From a checkpoint of a small transformer trained on Wikipedia.
Training: a variant of Adam for these matrices, 107M tokens.
Each number is 500 + 50 x the weight over its row's rms, rounded and kept within 0 to 999. Layers, rows and columns count from 0. Numbers have three digits each. The size before them is the row's rms in percent of the matrix's.

# q: layer 5 attention query, 128x128, rms 0.198, rows 0-51, columns 0-31
# k: layer 5 attention key, 128x128, rms 0.18, rows 0-51, columns 0-31
# v: layer 5 attention value, 128x128, rms 0.153, rows 0-31, columns 0-31
# o: layer 5 attention output (transposed), 128x128, rms 0.152, rows 0-31, columns 0-31
q0 105:425458519524489508554491530594373561398483501533455463583551553543646481486540538526480526518545
k0 107:616544550478539479494503464536520436486483500465539398457459480482568528552478487601521540540485
q1 089:446486531553515546528390471506508496498582500524495590449424504426374544513504522442425484454521
k1 097:418492458457424461520522490562551595503464529535425489565488495477425452392431496461499521529577
q2 082:590469492453491466451543493383525474491627599558501545412439497437468454492450485398602486464490
k2 092:346388406505508494537413494508441554486480484529449557552479500532502506500528516462474516484597
q3 100:569455509419481500504549423497488441499485417522513465488502524457498459511515407588494480497467
k3 090:551449530527478532449500458538506421540495518531413561446541559547498523610529544469496516512466
q4 080:572468532446476448407570436451491504515554547513511510493490446519604525495495517427622571441465
k4 097:489418486449482485534525490553462509451491475466439563555515686595469467572560451462482492504577
q5 087:523453464500396478489502427514535458491437486549517485460534532413532484487527387612531469501483
k5 103:541466575519442505492545529551545479597508488476446549535568473530508472627535591547537568482411
q6 085:490429575490486567554584489508461547550520544452389544476491490674560463500557517435590494570508
k6 080:525489490464485444468495451513534568536467506470473554487488485576515410576535501471527419380554
q7 089:366453475548488498533428472502485505465574604496483450502497495447511493412536529423488533450440
k7 127:411466419407452497617500499510479538536519497475441551530580515527489449446552480508485489558537
q8 094:534590465459523494545476497530498483489651591533556455427393513549535541455533535449514489473477
k8 102:452490560516509481531509477455445588462544529501427670504479479491514462462571512491470428490531
q9 085:428485515531415446572435534475494530422454479555475582447521572423534507452502460597450596470552
k9 126:497529440551448557560442475406510432534435522511542371478499476398509518475445536458472493504420
q10 082:598555477563426511556495552495529531496528526607510545458490443398507503440579493598388453499585
k10 111:567473585573579504429507484492567403531474568487539468467450402455537564542430533537501536450387
q11 090:521512511573518509532609603581559510477371487485443474548587568461552454470470515510444511533529
k11 100:530529500501530425507483534535542449490431499504543484468449397502577516498443566478503576462401
q12 088:546468477448451471514565442503498480609516471507450527483504480590387431515621565390560523546423
k12 100:488525464485586477522496466571453546521542536518454494446587489545564477570561517409499489523568
q13 083:437588499509516391573421471513538438497448480515529401472520578459487484437458490433450509547517
k13 106:556521533516499523524477469437567544498395505468491403507357491454484586456535551523505469489478
q14 089:475484500546491509514360475605381505521522569466466375442481523451526505513401464461474414541488
k14 111:481554499484519541471511539519453504486475529521462483463515540471552543397509469531497450443474
q15 094:514551600476493501526444536576482449551596531516503520426419523526557476630549497506511578396507
k15 106:607558566557492596384648495527436509467544507539454567483379587453536522517583508559486442505406
q16 095:505396525525419483466452575537519483521471486527473523453471438477481447487514415574553502514457
k16 132:471413498484464491479514508538488575543513442468482541508607547500542463513559439460539512470454
q17 114:469434478467383581493498443445457396538486501527461490558573422471471539532439424503522582578467
k17 100:447443488378526436571462452478558506457563490539451609485537525392488483420574444519493509517597
q18 103:528453514476481430442429562429440434503486431557484504543670502516466610566389480491468458508488
k18 098:468489470507482525475409513498493491524541501510497431509489491548482549557426502425564486516481
q19 103:520482436429525537553303456500415475518476507632492529473431378515427491535423568483498548514491
k19 095:540476572471532518485610506467449467564498522501486527502415499400546566464486453590583561477581
q20 125:542502429617401589465438465455513390429390484511441417539505446453506496442412453526495506563473
k20 102:475388529437446548534485479542492473451507457500421551520524589407474511470528404487528556470452
q21 109:537564533435474448494369577433516601430555591525508537483459552502606523486531410602544499653479
k21 096:515478474519460474402513516479485445447499509568529552443437503493508481396581525409438446490543
q22 137:489465497510519546502478492443504484508353442525493533555518398512570497502467486608560463584471
k22 099:463461426414476519458481475427538591461532501461494603486516466447510438485482513489527555518552
q23 096:448580604549454429529486582537513609524496403463457514483503496516626482534571415548525535462401
k23 103:552532442465419548462463523545443574426505500440491542455469480512408481565560519492460381507507
q24 135:529554430417524532458606405471524577490453572434516492538526494525557537403467510441559439577539
k24 085:400542561465533475513456465431567538506437515594541537537459443520498415476526537430495480569551
q25 119:500573542531478534498522401498536554541501418362432463539538495505552421428507528502526495424513
k25 103:485449441504462538567529606537434477362554569489472544534579566514462459618437488515544537578365
q26 141:446458561484574445571458614563449477577585508530543582416421545502496475550521474499473511472530
k26 089:550531595560520515451487426509568459571520451440531485503433547516534535528537507500533457507555
q27 120:505498449414581541504577480553455552528422572487556512461431434456496438468499581416530459539501
k27 092:501575542471602509467531472445539561563472598534446511401513484518544413517512512594486441451458
q28 102:459392504476460556527369511406469473439462444527485436519524488386477524483484423642459533497448
k28 086:439479496477510483557535498496557503541509468471482487520559531378486499425531501643559613430527
q29 116:588557438490531539493470439470592543582461608535523409514483467427511471445531623522557495590476
k29 100:494463490502527511389564485462531502448533673451493491440507473506557541513498499481505443514384
q30 098:487497602505412556500528424539445520452525449505476552409548453528494500434517503470464487416535
k30 088:463524411497455416510533477507569420480513433552551479442588474512424572525512482476502564496504
q31 103:430459531489513603496554440453447380504497516520447429447522450417430409402467515477429462601506
k31 098:531501442509498425509554515624604515494501417512491508561497547392547545524602436490436532474606
v0 090:475421476459409488392490515528495598504511626568588450604600547422477497526511517553460553523491
o0 088:553598497446494468553548479566491512428550433501481575500485538537481542495561541480491422440447
v1 105:535508524592458493545455494552566539561443526495455547475413432487467493479428369411501496538460
o1 105:485472502511473436465485478538564500504471578541467472529379516472521456534569548504603507423499
v2 095:552501534513531489411501500526599456442471470543446467536529452544561514486475568480591597349434
o2 091:433395460497532469491456619498435533514438539456496472433471564553526539555494513476481531579535
v3 086:497444486411431484451509627470565474316542486508539478532411502573453587466486543462554532453441
o3 081:462467465479589561434467488466454422552512425559524540407552493528453498504491487599546492525514
v4 099:554517497549481531478546516465615453483485512530449443542511491537495472496482512499576623429361
o4 094:484404513525546445530549557500434554441497472465501509471447540580485508541493486490516463566572
v5 089:500556473464597501462520439544437442609511558614420552600461495508482428542523450481511485499446
o5 089:509435449481523473556460533503479475444549487384501531548521647527477507496463507487472518488569
v6 102:463449506437558543510473457501467497518473452481472510481506428499526503502478456503458476414609
o6 101:491472502531504568506510408491598455489473657510441527531437535461512467464477503442511604535558
v7 087:508434445555520466429459506537393399534533560493419463499504526441497513574442455606544449522482
o7 084:463560481581495540440550464439534479464465526466509562457623496582468478486491463446407462440542
v8 089:518486504545542545580448457533461492543550465529482517474533578491488637463555431436422562562616
o8 088:529424508496476481455517460543585484540597590495453437492387525591537559456467494393554522534464
v9 093:520539497541478432533453502450384528586467551497454509415466600452591543480514510522516441562542
o9 092:544586501502451509550476440539550523490483503516516436523509491411362368505518467485392435469529
v10 098:477512483423497475514589574388461353508525450438469487508429484555509520516581537555486473440413
o10 095:459407462519553506487523535505491518506518499499533480462540499535494437525435460517488525580619
v11 115:564562542584549535610557510460589494441472392436516484438390483648476503489477394459484461528494
o11 114:425384505543461422429446499464474521503470574582505513495445417472448439488438484467536551569581
v12 094:513499530528612475458447517518478528495537434489517523494451496527536560420514496576489459569532
o12 091:464495343482427510461433518507528485543413485508528421448508521409498460458481503464408495508441
v13 097:480496451623482455488456569567578564522598523554508526541472446423460526525562419499499596525469
o13 101:512582432482474508495562508457527443507473502442505477528445550527562492444467496482567391446499
v14 107:537549557588512507460536413463433512530462582399464518372335578527444567447571468364436508480522
o14 105:533528489499447461529441585558570471605515544511496486475523464480484458603519520614502469569441
v15 078:522502456532509486502459515458556500429516409431511471565517525455407549524549509435543515461523
o15 076:395556479440569473508531489405507495525459566493492584435472397538496525433492471532552557543635
v16 079:544514486474472358517560565421514475418515564541456412523507414460593543500476502485401472484467
o16 078:468503497518471466454475438531567570456519523419581515411521583545479463529487544488472487589455
v17 099:508563573468556509511549476508500518548457526457483561629474601474522531456487457456450515523445
o17 098:482447443500447443465519522563479415447544558503533530539417518550507526525514511380626496504478
v18 093:498529498506538561575574472447504483470478517474559496499503539458570503457472500526455394511533
o18 087:521480414533463444551484481512526522414501524532498435527464459438508522542476520380589480516528
v19 093:554452468463417510400485503425512478521442550468486458535489527540560534452532627584551510456418
o19 094:486442489438555499570477540493410536477530457597520570411479465602476484550561508569541495514528
v20 108:507505484569510484497482492520474550521550562469592506402407554502383511527592462434466530482501
o20 106:603577441490454514583514506511530439509522491477517418529514483444554540565478477550476431491443
v21 092:530587539466590508527481472410595444539493414456504511458416482664559494436517595415525497469458
o21 089:458301519473514494508490551484428527535487495474524429491481553559473536533440478561465576571509
v22 085:512534521445625508536486425364462551491549452446499548485408513614569464428480479564482481458460
o22 080:520393542480457607564530404510467459429511437558510528530520503428460518549490488480497528616513
v23 084:520496494455462518499464495445564486447486583483532521348483448385435497425478541539503463557549
o23 082:514585478531458527478522404457428503488597513484554480441482492503476430437521536555468500483449
v24 095:525458399549432509560457594500551475605511486563566504495601454487485434556517505596490428519501
o24 097:548501623502427450437510479597492494409555479486529511466420564492540532505525501496513474494489
v25 085:509510463513575487474435488492516526537521536499499551554445522471399581466391479516501535450493
o25 087:507423521485483492550538442613409462465617500489502461576469601567542565515581491465466458515480
v26 102:478524490445505462488577490500493491559492485530473484472469419582567421544626502480489508459499
o26 099:517482537494523383500495579532487519523492575455513485567595427446600415483409498514503521514499
v27 108:467493462484418547553496495453513537434504517529469522602544414463415459493540539461480518487512
o27 104:538556531446532470523485538591504545539508372487471539476519547470579493499536537576552480622550
v28 092:530400507500467390510502613527499433572489513503557466508469500549505494472573535563451523519442
o28 088:485460499498457490468493458512480506442542525513533559402528530508449448481465479450553546480517
v29 085:510417519518500488490452546520512511459605527557545473540579506482553549505465540437478438529593
o29 087:537525432480502522395485491489545487533455496469541433452497612574533554453511546489489553532492
v30 084:555614415513454459464508515527484541470562426478566478453471331447504506514568417574520433439487
o30 083:445503556494473502564483550432417479493468443439436453527532431382470463526469497478511554500496
v31 102:473490523511536571595505492433517482444498399395490522504515487615571478456439504541520493515518
o31 100:523463519473501564400483434466576532533387479611434487503505428476501466481495456519562571554550
q32 059:485527417471454451380503402522468533475462419504596556521541548491517524438645451474472526487607
k32 129:572469599470459506496552588570572480479554497471502486529479515517489513583521512544563474408493
q33 118:405444436535536497560421469503494521462426525515443508461450440460452468453442496499522517531541
k33 113:500551442528466511599438467511510539529472506523491457521536515447535545428483505481467509538516
q34 092:566504558446439482492584673565517501552603456436482549458548493492495494574508510495536513415405
k34 109:576551501454504547524534518492495462550457481551548510558422449536474437573505549537523449417487
q35 059:588523546494432499445522497438449452516497440532565565531506471507606549549485472509486452503486
k35 097:530479548443432491461531524530513458550616434516491519497479509486469466531497518524525559425451
q36 090:606512590460427519492541611566549445529534465535430533463471455533455441593464537550528470443420
k36 110:512483490472495523432555483530472419529548424489536544462454578570560507569515543506541554486469
q37 065:559558473488482515447554477582449409515488480618594588552474530483561528579484569476564471513400
k37 108:561473540414476515448544569498551500473519436417515575529500548547510501517544504492554557467487
q38 083:446539446543520548580411525440503536409464473464446490442508448480447496471567465483510611488530
k38 124:497534444519487488525442484522490451501467509511463505514465444480480529395502475520524526560516
q39 074:534496552441478487476608514477501506585584532513531492492606600575575548501543483485506527518505
k39 105:513519564546505491503616568536455518445543518475542403504490483422476474566480474489449459443473
q40 088:484485444591538490605422397586516562426495507558501468452546473447514509393535531494492447576511
k40 098:463477452514557544458425454467563521534429605465564422518496551554517498529431476450507535556572
q41 093:473471582450501531412540548463593489547615491551516511565561523471517472539465528482509451563512
k41 110:512547544491568489435514526557519489480505459558510452484557472513516509559463516515445517416507
q42 090:604457495459483445529611510386577525535546518452415478538440499551460463504494421533482530465495
k42 101:519442504470466449512552599559461515500579445479518587460438645528476490548555492560436522484465
q43 090:573517552506493456467498475458475406555490510483504492535500439495395445511423507514431544484418
k43 082:455508520435470404519542493471516484596603482550488578435551585566528516475530500544566492453411
q44 107:517515501588408370525524469527600588431492450459493439547545477486428468444517405569470536533536
k44 073:520556509447463506578590467423497533615474558465560502353588612549528482448484553499446577526398
q45 088:560532513475481499509533510512438549530504509607543597399535499425564536500446513531501533557455
k45 101:462531551526492468376454507566550400523580454514561548522492524487504486513560507521548518372508
q46 090:402467440520536482581434458508434563524563538518506475473538530549491536378420529532403500570560
k46 105:424575517529527443493477515534447557488518552523525434507531511447415528432459421502477448506510
q47 094:562502482496545463448515471455499398535495504565475542513443550549573425575504585505506499468433
k47 134:585516547479446537441535503490520475544519460474516521517453512574538422578517534527585491423474
q48 103:499483559535529537523518428431506458502462463404478474585472553542518573567454515479501570505488
k48 083:526537493574484491484513482587508580532510454528492522521452434470569545403555475580494483571445
q49 083:561543495558533489531515533451578521526537567513433535538517398469532599481485418550502470523520
k49 075:449496560499489436566509415482528452449520495513476435499462417496398505562496561367479521487424
q50 121:428411459502491468519518425500443579543521476387443546469540581458486500456599424487446512494566
k50 094:552472382502487482506473489520499452413631517529474523469483493541473469491513490428442504471495
q51 101:536452472463538481421517523398537506517533575570541511504453505517505485504482408546456477470444
k51 085:469529486452451470452503502456545449445557494441458522428599511509460413525580629498499530515485